Part of a small language model's weights.
Size: 15 layers, MLP 1280 ReLU.
Training: a variant of Muon for these matrices, 820M tokens.
Each number is 200 + 30 x the weight over its row's rms, rounded and kept within 0 to 999. Layers, rows and columns count from 0. The size before them is the row's rms in percent of the matrix's.

# layer 10 attention output (transposed), 320x320, rms 0.0878, rows 5-19,37-51,69-83,101-115,133-146, columns 0-79
094,241,202,216,209,162,206,161,139,212,194,240,216,197,197,223,171,208,175,147,202,243,176,207,150,231,237,153,219,230,223,209,158,213,253,195,193,207,134,202,243,176,276,217,164,180,138,169,244,194,158,187,183,175,240,205,216,209,168,265,208,174,204,212,209,177,172,174,234,148,199,218,189,226,224,189,187,146,173,223,194
100,184,268,224,180,212,217,209,219,235,243,213,192,168,235,210,235,228,175,181,219,169,253,196,192,192,249,222,253,162,188,209,160,214,209,200,140,236,216,230,199,181,191,187,177,199,219,174,170,216,214,213,169,165,211,164,234,236,226,217,200,189,207,212,203,167,242,208,168,226,171,203,202,194,274,220,225,226,214,210,203
109,222,203,231,186,186,206,198,210,241,219,182,154,192,190,168,192,182,250,227,177,168,211,232,212,157,158,181,149,229,198,208,190,214,186,176,185,210,216,223,214,213,174,247,238,202,195,186,195,195,187,174,198,254,224,169,226,243,175,257,224,108,140,195,213,198,191,185,182,186,182,230,181,192,171,207,197,269,194,228,232
102,202,240,223,231,254,183,260,206,209,180,173,191,236,178,172,215,202,220,219,219,193,257,214,202,191,166,186,190,189,207,168,235,231,189,169,231,280,202,219,235,232,177,205,204,176,169,245,142,188,172,219,159,148,171,206,149,218,202,220,204,218,192,191,202,199,208,259,209,188,170,230,242,207,226,185,187,232,159,231,204
091,190,187,181,211,191,218,216,184,225,206,249,187,224,212,213,224,216,199,204,240,173,229,189,163,224,217,168,137,208,197,189,211,183,180,163,186,163,219,197,202,273,236,168,163,204,212,210,189,204,127,215,213,249,229,161,157,205,157,246,183,247,171,215,166,184,185,203,184,213,179,167,194,179,198,233,188,209,253,207,167
087,206,208,228,219,182,184,155,211,205,193,143,177,157,211,201,188,188,230,213,207,192,225,182,184,227,189,200,150,196,184,164,230,190,168,119,150,206,213,180,214,169,174,150,213,228,251,202,146,267,125,243,235,151,244,222,197,220,158,162,200,183,184,159,205,216,170,242,215,166,258,191,220,155,214,159,219,206,205,230,210
094,211,205,190,226,206,153,224,192,229,228,166,211,263,217,200,203,247,160,185,214,227,224,237,176,168,221,205,228,238,223,212,228,158,143,218,208,210,220,224,215,220,229,231,213,159,241,190,198,202,204,172,201,235,216,246,209,205,215,170,194,124,160,213,209,220,181,205,228,176,243,197,216,184,224,143,164,176,182,235,215
095,222,149,214,262,156,172,178,164,233,197,216,143,262,206,199,186,202,234,186,270,223,190,236,200,202,230,183,193,182,165,227,165,219,185,225,209,235,206,186,188,194,220,163,217,164,226,217,117,190,192,190,223,255,229,179,225,177,221,169,215,206,160,203,208,161,204,178,137,173,249,205,257,211,171,221,202,253,192,213,151
095,260,215,145,175,222,207,231,218,219,209,286,233,172,225,188,195,267,235,190,238,181,197,171,185,227,230,235,173,170,106,202,191,175,195,213,129,205,210,242,212,158,149,195,224,224,156,163,196,293,221,170,217,203,207,206,182,233,243,197,220,203,154,173,167,230,167,161,258,211,188,184,160,146,212,208,187,248,185,236,195
110,155,232,214,191,218,197,164,235,238,193,182,217,190,185,156,210,203,187,222,191,199,243,216,157,225,207,196,245,225,188,270,212,176,210,198,152,213,220,204,199,272,210,237,188,211,206,211,205,189,150,208,168,201,234,149,229,214,162,175,182,227,240,277,204,208,200,196,187,179,156,221,205,208,214,201,236,167,242,205,188
093,179,184,188,194,241,206,242,185,223,196,167,103,161,248,238,204,197,183,203,193,183,181,195,252,218,173,201,190,239,201,194,245,210,188,197,194,192,268,167,193,210,188,160,220,207,238,183,205,200,220,216,217,198,232,210,229,145,183,166,194,194,178,193,177,189,262,194,197,202,223,207,164,173,238,166,211,202,177,242,168
095,170,226,187,190,188,153,159,183,195,201,177,247,243,196,223,253,228,234,224,216,273,156,237,218,222,214,227,218,174,249,254,243,171,161,210,221,176,172,197,177,224,173,204,187,192,222,190,264,211,194,164,265,205,130,199,172,198,204,198,126,158,244,142,210,237,199,219,189,187,187,172,207,193,182,210,172,236,168,236,158
093,196,193,194,232,232,188,177,182,194,192,163,188,163,182,249,259,193,207,148,243,197,159,165,219,189,141,215,255,216,212,207,249,214,228,220,282,193,214,176,172,208,248,236,172,159,227,210,250,179,214,166,217,166,157,228,218,196,156,161,147,232,196,211,148,175,166,182,201,159,188,195,190,226,198,149,202,206,197,158,195
090,207,194,195,183,244,203,162,201,215,136,182,155,240,290,246,200,225,166,204,126,189,174,210,223,257,187,205,180,160,212,157,225,235,209,219,220,177,190,193,212,186,168,224,253,216,190,256,187,175,191,183,242,231,216,200,205,172,156,187,228,194,221,200,188,182,208,209,202,189,238,181,244,210,219,207,203,200,163,216,181
117,221,193,239,239,160,176,243,191,228,212,190,179,163,188,173,203,209,214,209,199,170,192,241,173,173,230,195,172,225,190,232,176,172,205,176,198,244,231,188,261,174,201,184,180,186,171,186,162,220,235,167,163,179,199,139,245,203,211,235,222,138,154,224,198,224,230,193,186,180,162,197,200,143,216,214,223,242,211,234,231
100,178,224,146,230,218,196,184,149,206,170,208,208,204,168,207,213,193,212,208,165,265,186,231,172,202,211,212,181,243,212,142,206,214,220,197,170,172,232,186,148,185,205,203,199,155,185,236,176,231,230,191,159,208,204,174,202,180,235,216,187,192,189,235,142,248,181,182,129,208,197,188,191,251,201,197,166,202,178,174,195
101,253,168,221,195,166,181,147,187,162,211,231,173,236,224,164,182,191,249,213,189,253,222,214,186,203,221,247,233,148,234,195,224,229,211,202,243,229,238,230,200,205,213,242,221,194,155,235,198,211,201,189,231,208,207,178,238,219,263,220,197,226,211,149,241,227,159,178,206,163,261,190,177,184,263,158,261,200,184,246,166
106,211,175,137,194,193,231,206,156,250,224,164,230,217,216,197,217,210,159,159,165,168,224,217,221,212,230,240,195,169,221,239,204,231,234,204,227,179,149,195,189,227,189,163,197,171,213,193,246,147,179,224,228,226,181,191,201,211,228,200,208,210,177,234,214,205,225,250,142,185,139,176,189,202,214,186,233,164,233,174,227
096,199,236,188,209,214,167,216,248,234,278,212,180,245,217,246,208,214,164,177,178,257,183,211,191,199,202,189,184,227,180,166,198,225,217,231,155,209,213,217,196,140,226,224,249,198,181,220,239,213,177,230,199,191,182,177,180,146,211,220,173,162,219,183,197,205,219,213,169,232,195,221,140,160,199,192,138,202,257,260,206
095,194,208,208,195,174,190,253,202,184,219,195,199,239,146,224,243,174,187,165,221,184,144,144,209,186,201,196,244,215,191,175,199,203,186,174,258,234,192,187,240,142,198,254,267,165,163,239,193,198,215,232,158,215,155,242,180,213,214,210,190,166,242,176,192,173,226,224,216,181,253,237,216,170,193,187,169,159,208,223,209
096,239,206,148,176,207,219,172,189,226,227,247,207,201,219,214,236,196,120,178,174,237,213,214,230,214,186,203,198,182,181,230,191,199,228,181,219,217,164,242,150,179,218,200,196,207,230,169,267,184,239,176,164,206,118,178,200,214,210,215,190,206,200,214,136,199,161,200,147,211,218,210,164,197,218,210,193,219,162,187,218
102,163,177,167,171,152,145,229,193,239,173,231,220,172,164,219,206,163,142,188,188,189,191,187,161,188,172,217,204,254,160,230,249,213,198,187,250,202,166,209,174,198,211,233,211,235,232,200,133,217,218,191,194,192,219,270,212,199,238,179,183,214,199,255,201,148,241,205,256,243,220,173,216,246,203,238,186,211,219,205,176
105,198,215,221,184,222,151,211,233,167,208,210,183,151,240,183,193,266,190,236,229,177,204,130,177,219,245,206,241,229,203,128,210,212,230,207,182,210,134,211,211,203,234,265,272,200,214,209,198,216,227,229,148,207,217,218,188,258,188,221,241,183,197,220,234,156,224,211,231,230,213,172,197,143,240,221,208,182,170,232,203
105,209,170,249,242,239,220,203,193,154,205,189,190,221,178,288,180,184,190,213,225,180,172,208,209,169,168,185,172,233,190,172,211,203,220,155,240,215,193,176,216,139,218,209,186,193,152,253,203,227,163,269,189,192,232,220,209,252,182,145,177,223,206,169,191,182,185,194,199,224,199,204,260,168,162,186,213,181,226,156,223
096,152,167,210,197,203,139,167,203,247,160,251,143,195,219,213,206,152,181,198,236,185,172,250,238,256,203,206,222,163,223,194,242,197,207,171,212,185,196,197,217,157,263,194,156,183,196,194,178,233,209,242,198,213,196,237,223,194,213,130,159,191,196,153,216,238,201,212,240,253,194,182,184,188,199,130,231,236,161,204,174
103,183,197,192,158,163,262,195,225,192,254,184,218,197,191,187,160,223,232,165,206,216,232,208,149,189,181,219,214,171,148,199,202,190,208,223,194,220,188,212,212,206,207,171,181,225,230,176,156,212,271,196,258,159,200,173,166,203,203,195,201,173,170,198,161,234,182,234,221,149,164,190,174,190,166,188,188,229,241,181,174
091,199,153,219,190,170,225,211,200,214,215,250,200,221,180,157,205,144,178,191,232,167,195,211,236,223,189,212,216,202,201,225,182,241,228,206,170,190,171,208,182,191,182,221,204,239,183,177,142,251,212,192,182,148,237,197,199,214,157,213,185,242,188,247,221,178,195,181,158,226,207,172,267,172,225,213,228,235,197,134,213
102,198,195,182,252,156,228,196,238,207,205,227,257,189,213,203,202,207,157,223,232,168,165,177,158,259,200,173,222,171,181,169,215,165,156,219,166,241,168,232,180,165,203,167,272,208,173,212,240,184,218,115,170,208,206,136,170,213,245,194,226,145,197,274,202,206,209,197,217,269,176,162,184,186,184,227,134,195,212,234,219
098,183,168,192,227,157,196,228,226,230,208,204,235,230,183,209,237,185,234,279,170,180,201,134,161,199,196,181,164,202,180,239,158,206,219,151,202,220,229,236,173,182,193,201,220,161,158,196,226,182,171,210,191,198,165,168,215,230,235,202,212,168,188,211,159,204,211,168,181,231,124,199,183,135,173,238,148,183,196,182,197
099,177,230,213,154,221,231,231,190,192,174,171,202,291,237,219,184,217,202,220,237,242,155,196,202,208,246,196,211,136,195,204,182,178,139,208,176,197,169,189,225,185,230,223,166,228,225,203,168,212,229,197,199,218,146,259,181,241,171,224,176,220,208,183,213,148,236,188,232,213,243,177,205,185,228,212,205,172,177,193,223
094,210,175,234,196,238,210,206,250,176,196,167,138,178,178,173,192,229,173,178,198,149,227,193,153,234,241,205,180,182,225,193,195,177,177,182,214,230,181,211,189,204,136,154,276,185,216,219,244,217,243,212,236,177,261,207,181,208,199,213,198,206,187,153,210,210,189,217,222,253,217,196,212,194,205,168,275,206,219,273,191
111,211,147,177,154,280,219,274,174,178,201,197,197,201,187,204,190,148,239,195,134,181,232,225,186,229,186,225,191,212,188,220,167,216,233,215,167,204,205,153,219,196,200,204,205,209,236,168,215,211,190,237,190,131,209,214,151,174,141,199,202,202,222,154,219,224,224,255,210,256,189,234,179,268,100,161,217,234,222,176,165
101,172,184,213,184,184,214,196,234,185,147,234,248,232,242,211,185,243,152,161,221,249,200,174,222,206,251,166,257,190,207,232,144,153,223,224,200,171,217,214,129,197,241,166,196,152,204,177,180,184,169,222,229,195,241,236,198,246,246,184,189,156,253,239,165,194,202,186,201,174,210,187,202,170,216,227,188,194,175,141,162
100,224,171,205,162,158,171,162,164,170,156,159,270,204,197,172,220,197,140,211,180,193,178,211,209,239,250,243,181,158,180,265,226,200,246,165,211,146,242,240,193,200,210,164,196,199,205,254,193,197,216,226,280,237,205,240,220,168,214,175,214,217,162,225,224,235,233,169,220,212,245,195,212,199,178,179,204,169,232,161,204
100,220,176,220,181,252,178,217,244,215,245,200,155,185,201,218,182,192,196,177,200,154,201,215,223,225,224,225,201,182,245,237,216,147,214,238,181,269,208,267,207,186,136,220,203,182,224,203,190,211,207,198,211,162,212,221,194,248,220,217,197,193,208,190,172,188,180,238,188,219,234,224,197,235,233,244,182,177,206,237,198
128,165,235,216,170,155,191,201,142,208,203,203,233,224,188,228,244,177,208,218,199,169,168,202,182,170,170,261,246,199,216,193,213,198,216,269,155,205,203,161,234,218,214,189,220,240,213,205,212,209,166,185,161,219,166,206,276,131,207,188,239,227,188,204,233,288,188,173,221,206,140,199,209,252,131,208,240,233,181,201,168
107,224,237,215,168,195,249,200,162,158,203,257,227,197,214,217,179,160,228,209,171,149,231,204,225,273,218,167,236,180,188,213,194,245,221,245,171,178,205,161,210,166,211,157,144,222,246,160,183,152,168,213,185,166,185,163,138,255,190,225,212,195,238,182,214,188,203,218,212,145,253,200,215,199,171,206,213,244,213,190,214
069,210,206,189,205,196,167,193,166,219,152,154,223,244,219,207,205,207,203,219,171,154,227,188,137,173,217,210,196,170,180,219,260,201,252,194,176,245,232,227,163,169,246,258,223,178,206,177,214,164,205,181,222,247,224,230,187,192,243,157,173,251,194,191,199,219,177,222,233,266,191,230,203,220,159,206,165,148,207,243,220
105,157,205,221,135,238,188,147,177,274,165,229,176,244,188,171,218,210,183,191,185,164,205,158,225,271,170,198,177,237,208,208,209,210,225,218,246,188,201,162,196,260,188,189,184,193,152,183,177,194,175,213,184,226,163,201,224,155,194,207,183,172,205,232,237,222,239,225,165,156,191,206,221,252,230,279,213,150,187,202,176
076,176,225,225,189,168,185,160,218,191,198,183,183,208,164,234,175,214,205,140,191,245,194,190,225,164,164,224,198,226,200,241,188,219,213,130,168,199,189,195,213,218,190,188,198,193,172,212,233,206,237,224,228,187,222,228,186,222,242,179,183,223,171,189,224,209,182,176,202,232,212,246,195,204,191,148,199,197,185,172,219
114,211,219,226,182,150,207,170,210,238,185,210,234,211,209,221,194,123,204,173,190,190,201,139,197,261,225,191,228,178,175,214,227,180,168,185,188,166,208,206,190,149,187,214,168,165,226,197,168,200,204,203,198,179,197,228,251,206,186,252,167,217,216,239,195,260,156,219,176,160,174,189,206,198,235,234,155,148,149,175,201
114,226,206,162,235,214,202,227,223,193,203,220,226,192,192,228,171,257,157,161,201,230,200,243,212,149,233,173,249,211,172,212,230,167,204,204,240,226,247,248,161,156,218,227,209,176,242,223,223,194,203,172,179,183,204,192,168,244,233,139,238,189,232,189,171,173,180,221,208,172,250,178,163,229,210,179,192,145,219,169,153
096,192,147,183,112,259,169,189,181,207,208,185,160,221,164,183,166,174,229,230,192,156,195,168,268,201,201,213,183,248,195,206,170,180,202,227,157,231,247,145,178,213,187,130,209,185,227,195,202,283,207,279,200,219,182,189,225,177,179,218,176,153,217,204,208,220,196,228,181,225,199,217,208,203,177,199,197,240,186,213,185
077,200,223,167,208,180,229,193,233,252,206,148,143,167,162,158,190,204,211,158,226,218,207,217,205,222,238,195,158,261,200,240,207,206,141,236,182,165,223,150,145,261,172,194,198,237,192,139,199,187,184,246,240,189,197,241,209,213,204,194,209,237,237,252,211,235,239,212,193,188,143,197,222,201,195,196,211,239,220,206,234
098,186,188,159,215,206,195,226,235,216,184,224,207,162,168,233,173,195,243,225,215,167,226,222,187,177,202,182,245,230,157,235,256,195,205,236,226,163,192,169,181,248,161,240,228,211,210,149,214,197,167,184,182,214,177,240,209,151,190,127,264,220,202,222,231,250,243,218,161,194,183,200,256,231,142,230,203,130,224,97,183
091,228,204,192,242,237,209,146,239,169,178,222,209,209,216,150,183,210,198,193,194,200,277,187,233,193,117,206,242,216,248,203,192,235,183,153,160,189,256,207,204,219,215,219,287,245,171,184,249,159,161,164,232,203,180,229,138,198,160,233,227,177,227,171,217,156,211,184,158,186,262,161,183,228,181,202,197,199,225,208,209
090,164,177,211,186,192,265,226,211,203,173,171,219,213,176,184,191,199,178,218,178,184,139,179,223,178,163,210,193,185,198,217,242,162,194,179,193,146,171,156,216,195,171,213,144,196,223,223,254,209,175,209,194,183,135,181,187,153,168,169,187,203,136,226,156,188,159,188,159,168,215,151,220,210,147,193,194,230,264,197,247
087,220,179,234,216,187,161,189,221,148,165,164,192,216,202,235,195,230,186,224,176,195,181,201,191,218,185,190,242,180,156,208,287,172,232,201,263,211,143,157,235,146,192,201,184,214,171,188,215,228,208,153,176,174,192,205,250,208,154,149,154,222,215,208,157,200,167,213,197,212,198,212,171,249,230,197,197,143,209,196,173
102,210,143,173,126,134,212,173,159,238,230,206,152,127,221,242,133,201,174,199,200,165,198,227,196,193,208,194,167,179,166,221,209,219,224,143,184,181,220,176,177,224,179,215,188,180,252,143,237,196,235,201,192,188,247,191,218,236,236,240,211,200,191,189,218,189,197,168,189,216,199,174,157,258,208,195,219,180,208,183,166
085,207,209,189,179,163,178,203,195,225,137,157,153,148,186,207,186,215,199,259,144,189,215,232,157,179,220,232,215,190,214,178,244,159,228,184,202,147,184,193,252,175,154,232,140,216,253,196,149,175,204,166,232,209,207,224,184,236,218,218,167,210,231,166,221,178,214,167,216,169,180,183,170,199,210,227,207,167,167,207,239
097,188,243,201,215,151,229,242,200,220,208,221,211,223,237,179,211,208,239,217,254,179,152,139,181,181,181,239,157,188,201,170,200,208,195,211,188,184,169,205,213,207,246,213,156,193,153,166,214,158,208,215,205,156,200,197,185,151,185,217,204,211,217,226,214,251,286,244,179,210,201,194,174,190,172,226,187,170,194,122,146
088,179,190,179,182,276,193,169,210,195,200,240,175,189,240,239,199,240,225,169,263,156,156,206,240,233,246,185,232,188,227,195,192,186,186,189,153,198,223,175,176,219,234,162,244,174,214,160,221,207,185,213,178,209,181,162,177,232,153,187,225,182,186,218,222,188,259,220,185,225,209,224,184,180,189,225,219,149,204,232,232
094,217,224,180,252,177,205,196,220,216,198,171,246,189,180,184,161,265,174,230,203,126,146,204,199,207,239,164,181,212,239,247,190,176,196,174,168,201,211,148,141,238,180,155,194,143,206,234,223,271,179,179,210,187,220,141,163,218,240,172,164,185,204,208,184,216,239,197,176,235,205,177,214,162,170,201,161,153,199,163,234
100,212,177,197,180,194,175,156,158,225,205,181,247,214,189,119,216,256,182,155,213,159,182,213,150,200,200,207,160,182,230,232,177,186,187,211,201,168,184,206,225,226,228,172,203,186,221,205,178,179,233,197,190,192,186,257,203,192,158,296,201,196,221,231,186,194,203,181,200,215,210,138,221,216,179,156,170,239,200,217,156
101,267,257,189,111,183,234,205,216,184,159,186,228,222,195,234,239,218,184,198,184,217,245,139,180,217,194,197,202,194,217,151,185,234,138,271,198,197,209,166,185,196,155,209,248,264,176,188,215,232,208,192,164,176,185,198,192,187,188,213,259,175,165,232,155,225,228,237,183,189,205,195,238,186,241,198,150,168,233,229,252
098,180,222,210,178,201,185,165,172,221,142,206,212,259,201,163,230,182,206,235,145,194,186,226,240,180,149,214,135,186,196,224,234,215,225,212,201,176,173,201,176,224,208,216,229,140,186,196,222,220,189,146,184,233,103,199,221,247,166,218,212,172,206,207,192,243,199,183,168,200,233,167,202,237,267,192,177,256,199,211,221
088,213,181,166,198,198,209,249,220,235,165,215,206,214,246,188,240,232,193,137,201,177,214,148,119,237,191,217,190,213,140,184,211,229,219,216,205,225,176,238,177,130,268,157,225,191,176,190,220,193,160,179,192,222,175,209,214,249,150,224,208,204,201,220,211,161,146,210,169,217,188,184,192,268,164,187,184,208,193,266,236
098,200,168,203,178,195,214,219,177,238,172,247,234,240,220,168,147,190,202,238,149,223,268,204,215,199,185,167,198,163,174,226,210,240,223,196,201,168,214,180,206,255,155,242,189,234,187,209,170,205,152,177,251,265,244,228,201,218,238,220,201,215,205,185,226,212,228,197,131,189,200,196,226,199,181,230,177,222,219,233,200
098,204,182,209,150,208,202,212,201,166,191,208,200,192,180,192,185,176,153,198,152,236,215,167,219,186,145,197,219,219,188,185,197,185,208,212,161,172,224,179,192,175,248,204,237,243,208,249,220,235,252,192,199,192,181,194,229,163,189,215,214,158,190,195,226,169,233,205,168,182,230,225,207,276,229,194,209,197,246,183,178
082,193,161,184,147,216,206,200,192,194,196,220,178,218,235,216,220,190,143,183,203,209,188,202,216,218,131,215,152,218,216,222,221,185,219,230,188,185,226,218,160,230,189,214,280,223,192,185,166,228,191,193,221,229,136,202,210,211,194,193,189,235,215,199,177,230,152,182,192,182,203,218,224,241,208,172,205,214,122,165,195
097,187,222,199,183,190,239,222,209,163,202,200,225,231,251,230,213,160,192,217,236,173,196,200,243,267,125,205,204,221,154,217,248,206,166,243,239,174,257,210,198,195,167,162,197,184,238,183,179,150,216,226,191,214,170,186,212,166,227,228,181,242,162,191,182,202,244,257,232,136,195,200,172,211,184,210,172,206,220,175,190
085,173,227,226,243,165,166,185,198,169,214,214,205,194,198,240,238,155,177,179,137,223,245,251,215,222,210,198,226,213,212,173,201,194,154,199,212,146,185,167,221,201,207,167,207,178,175,237,211,144,175,228,230,203,197,198,184,148,121,202,210,232,138,178,173,251,164,181,228,229,111,205,189,192,205,195,199,209,198,143,270
101,179,206,181,218,226,179,201,217,161,181,243,196,152,166,166,216,160,210,268,191,212,190,179,207,185,189,173,208,235,192,215,191,206,144,175,166,194,289,179,179,160,191,199,183,251,203,226,234,251,233,229,205,197,140,142,161,229,183,221,194,261,187,198,204,211,216,194,230,203,257,187,241,170,202,195,156,189,191,201,193
086,172,187,220,261,148,175,183,195,139,181,186,228,181,227,150,197,153,193,190,260,155,191,160,187,239,229,220,261,206,202,166,197,183,160,204,187,208,176,181,152,230,211,192,219,255,197,210,188,191,213,224,190,187,176,193,249,181,191,155,237,229,206,186,218,167,163,223,262,218,201,201,232,213,194,229,195,205,183,177,209
090,175,269,190,212,266,193,155,181,194,163,139,236,159,187,179,144,163,200,241,144,212,199,202,185,191,225,151,224,202,210,189,212,231,187,213,190,228,225,212,185,214,192,160,216,262,165,205,226,197,176,178,204,185,211,156,205,215,199,160,217,187,240,264,271,206,224,167,245,217,202,173,237,168,157,181,251,174,185,194,223
092,161,144,210,212,283,158,183,189,147,203,165,227,191,162,157,187,173,216,203,159,264,194,196,214,157,219,202,191,259,220,201,211,226,194,195,255,179,246,145,230,215,114,225,238,202,160,216,197,213,163,206,228,214,205,229,200,225,223,205,200,193,234,224,252,170,204,163,226,236,240,158,195,204,215,179,164,240,245,264,193
090,200,243,216,204,218,215,209,188,211,227,124,222,203,214,185,207,160,167,240,207,240,197,187,156,199,211,206,220,223,220,201,181,210,233,187,192,222,217,222,213,168,171,156,273,246,149,213,243,226,173,201,239,222,244,190,193,170,235,222,202,226,209,178,176,185,198,165,178,264,148,183,189,205,221,148,198,185,184,206,199
091,165,180,228,157,209,171,201,170,182,184,217,229,208,183,157,238,157,121,205,209,157,228,197,190,154,201,214,244,184,164,221,189,158,209,210,242,153,188,164,191,192,205,210,158,274,187,169,243,209,166,223,226,136,205,250,191,221,215,166,146,190,236,197,193,175,202,208,233,271,174,200,216,186,204,182,196,168,195,186,197
087,198,248,114,203,204,172,230,240,243,181,223,201,220,241,257,212,174,197,216,194,217,182,177,217,164,203,168,245,155,237,164,250,212,206,255,199,175,199,220,140,184,242,177,262,170,235,176,229,173,235,191,234,222,218,193,176,239,228,170,217,222,199,229,178,224,246,186,199,203,213,230,171,198,196,218,201,170,166,187,253
089,214,243,250,204,220,198,269,213,143,225,172,204,176,217,201,208,202,242,207,194,207,217,191,232,192,152,186,268,198,223,222,174,191,226,156,228,169,145,216,190,181,192,195,214,183,215,171,219,212,219,186,249,206,200,178,197,154,206,188,210,218,103,170,256,211,182,157,120,221,195,197,195,198,238,218,183,196,197,154,202
094,207,195,175,190,233,224,216,187,144,175,225,210,121,199,191,162,250,217,183,185,212,221,305,219,187,224,180,221,208,180,227,209,196,211,156,270,178,242,246,193,238,163,196,202,228,206,201,219,145,197,217,197,233,215,184,205,188,167,204,235,207,188,160,194,177,174,208,140,216,221,187,212,206,168,172,276,190,203,183,182
078,223,246,158,190,189,243,219,223,175,205,198,180,144,221,187,190,190,228,241,159,189,121,198,160,195,172,175,165,204,190,152,204,179,181,180,187,181,233,141,250,214,208,194,258,172,181,214,208,234,236,181,220,273,225,190,243,160,207,180,240,238,179,214,209,168,219,159,236,232,140,172,194,162,229,175,186,219,214,139,224
089,174,229,212,185,188,180,217,232,172,159,167,165,209,189,197,218,199,236,207,190,241,194,209,139,201,237,166,257,254,223,223,221,237,207,152,205,195,200,203,207,207,226,180,192,208,202,164,201,202,198,211,210,128,264,237,210,224,201,220,262,231,209,203,201,130,267,192,243,200,169,216,206,178,240,175,240,238,190,253,173
093,206,213,222,187,214,175,217,154,200,202,234,223,209,205,171,178,184,207,240,222,163,203,156,218,207,217,239,151,210,228,194,219,214,194,241,228,223,184,218,201,187,229,228,216,175,203,138,238,186,210,215,213,240,203,136,216,272,179,255,179,218,172,216,291,165,203,175,195,190,250,204,212,215,229,219,232,137,208,197,227
# layer 10 attention value, 64x320, rms 0.0544, rows 6-19, columns 0-79
095,203,190,196,288,183,198,241,196,257,248,148,256,210,175,162,180,169,264,234,260,221,171,206,187,190,225,191,233,216,152,193,241,167,164,245,170,228,163,224,172,197,253,195,176,259,248,158,195,227,196,191,207,256,154,173,217,204,249,207,169,230,193,197,171,193,197,193,196,192,233,179,163,154,180,210,162,221,141,238,165
091,236,202,214,184,170,198,205,202,214,193,199,189,179,199,220,228,198,171,181,254,204,194,184,204,237,208,162,215,166,218,218,160,184,184,213,201,215,205,193,214,228,225,201,219,187,253,175,140,192,205,208,220,220,286,256,246,174,222,132,234,200,235,121,251,175,212,197,210,212,188,181,230,203,228,201,196,229,233,207,218
102,187,192,154,191,192,206,244,258,243,186,199,262,162,205,171,213,200,226,197,184,216,187,176,158,206,172,231,221,171,185,222,304,184,192,196,210,169,238,192,191,135,230,148,226,267,171,188,195,221,145,164,217,231,207,223,166,239,188,135,176,205,250,239,201,202,166,205,154,190,177,214,177,202,167,199,207,258,160,229,256
100,199,198,235,246,230,201,225,172,214,243,275,210,232,174,178,187,224,169,190,234,255,169,185,196,182,187,171,215,193,213,188,191,273,224,233,179,230,170,136,218,191,213,194,199,228,176,221,202,222,233,238,169,163,241,238,228,182,171,234,220,200,206,220,243,235,168,215,225,209,200,238,140,203,206,185,198,201,179,223,224
098,232,199,211,267,192,180,213,231,239,196,180,222,223,213,181,226,178,233,220,228,195,174,194,143,156,158,206,200,176,155,189,272,163,186,206,165,153,190,288,164,220,220,209,199,220,209,173,192,235,263,240,112,247,164,146,206,200,233,234,129,178,184,213,192,157,218,249,200,156,180,210,253,196,176,245,202,210,246,177,192
093,183,237,231,230,179,202,218,194,228,212,203,215,219,219,173,205,201,251,190,219,170,167,185,272,198,181,227,204,176,186,149,218,209,252,192,201,200,166,168,160,172,202,214,152,193,214,279,233,174,210,218,185,175,157,166,168,166,258,182,194,199,206,196,219,221,222,199,208,190,147,194,167,178,226,210,172,197,171,214,256
091,174,158,187,212,193,192,265,194,174,250,199,203,198,211,239,231,216,235,223,154,219,191,250,198,236,154,207,187,215,218,189,192,193,220,194,194,192,248,175,203,190,189,200,171,182,233,198,277,212,141,218,152,191,262,231,231,178,114,204,200,251,208,197,278,189,218,134,210,151,203,184,189,205,192,199,236,204,199,187,190
096,178,223,249,204,178,235,202,224,204,209,193,187,221,182,90,181,142,170,209,238,146,241,206,229,238,259,194,213,227,159,223,172,194,245,196,204,222,206,222,218,194,231,204,181,193,253,185,217,196,226,197,170,176,156,236,220,183,211,170,125,207,231,250,214,208,222,174,163,216,230,152,189,166,196,201,182,228,144,180,238
087,220,201,170,159,158,221,188,135,197,226,189,121,195,185,203,159,177,202,216,175,187,184,189,246,158,226,255,208,192,204,205,181,195,232,223,192,194,187,135,190,187,167,193,157,183,199,183,182,166,179,202,241,182,238,253,201,224,230,213,152,178,220,206,210,146,201,265,245,219,215,176,197,150,161,202,211,189,247,253,162
103,213,233,206,218,222,189,185,220,221,226,195,192,263,172,182,232,161,174,214,240,182,239,190,246,217,221,195,222,181,240,193,207,200,173,193,194,245,208,174,244,132,234,192,182,224,172,225,196,233,223,190,216,223,285,258,179,179,233,208,229,191,232,188,146,170,183,213,209,178,167,200,248,234,243,239,145,184,216,154,217
102,190,226,214,130,229,170,199,156,152,174,259,250,221,194,298,193,181,157,202,193,171,245,182,182,163,193,207,218,174,220,230,168,224,181,214,211,164,217,201,210,243,194,214,186,175,212,201,170,219,165,245,160,157,213,204,193,195,167,235,249,193,136,200,219,210,254,207,213,239,214,176,153,245,195,162,212,176,231,151,194
098,252,196,198,197,186,201,217,224,155,257,152,201,178,196,191,176,213,128,225,210,193,230,191,203,222,235,225,157,199,244,200,183,214,215,182,186,157,178,173,201,194,220,224,161,187,228,197,213,158,179,245,201,222,238,197,200,177,181,253,174,171,260,208,177,185,218,216,144,174,219,199,180,169,175,218,247,186,239,178,231
086,223,202,189,234,214,186,205,217,210,215,194,210,195,187,196,217,158,193,210,209,172,213,203,160,191,221,208,183,214,166,180,159,232,266,118,211,172,207,171,169,198,186,142,193,167,215,191,141,167,204,131,217,215,261,177,155,208,288,166,189,204,229,218,198,189,168,218,197,134,196,209,200,180,191,203,212,162,206,213,226
100,190,210,221,227,212,177,221,201,151,223,152,175,250,210,164,203,184,214,214,224,126,202,184,198,169,174,195,205,258,162,192,152,223,217,200,230,167,214,226,208,163,256,182,187,187,213,148,280,216,205,184,188,204,195,183,239,201,172,219,119,214,218,170,230,122,217,241,236,180,245,178,197,206,235,206,134,251,210,143,195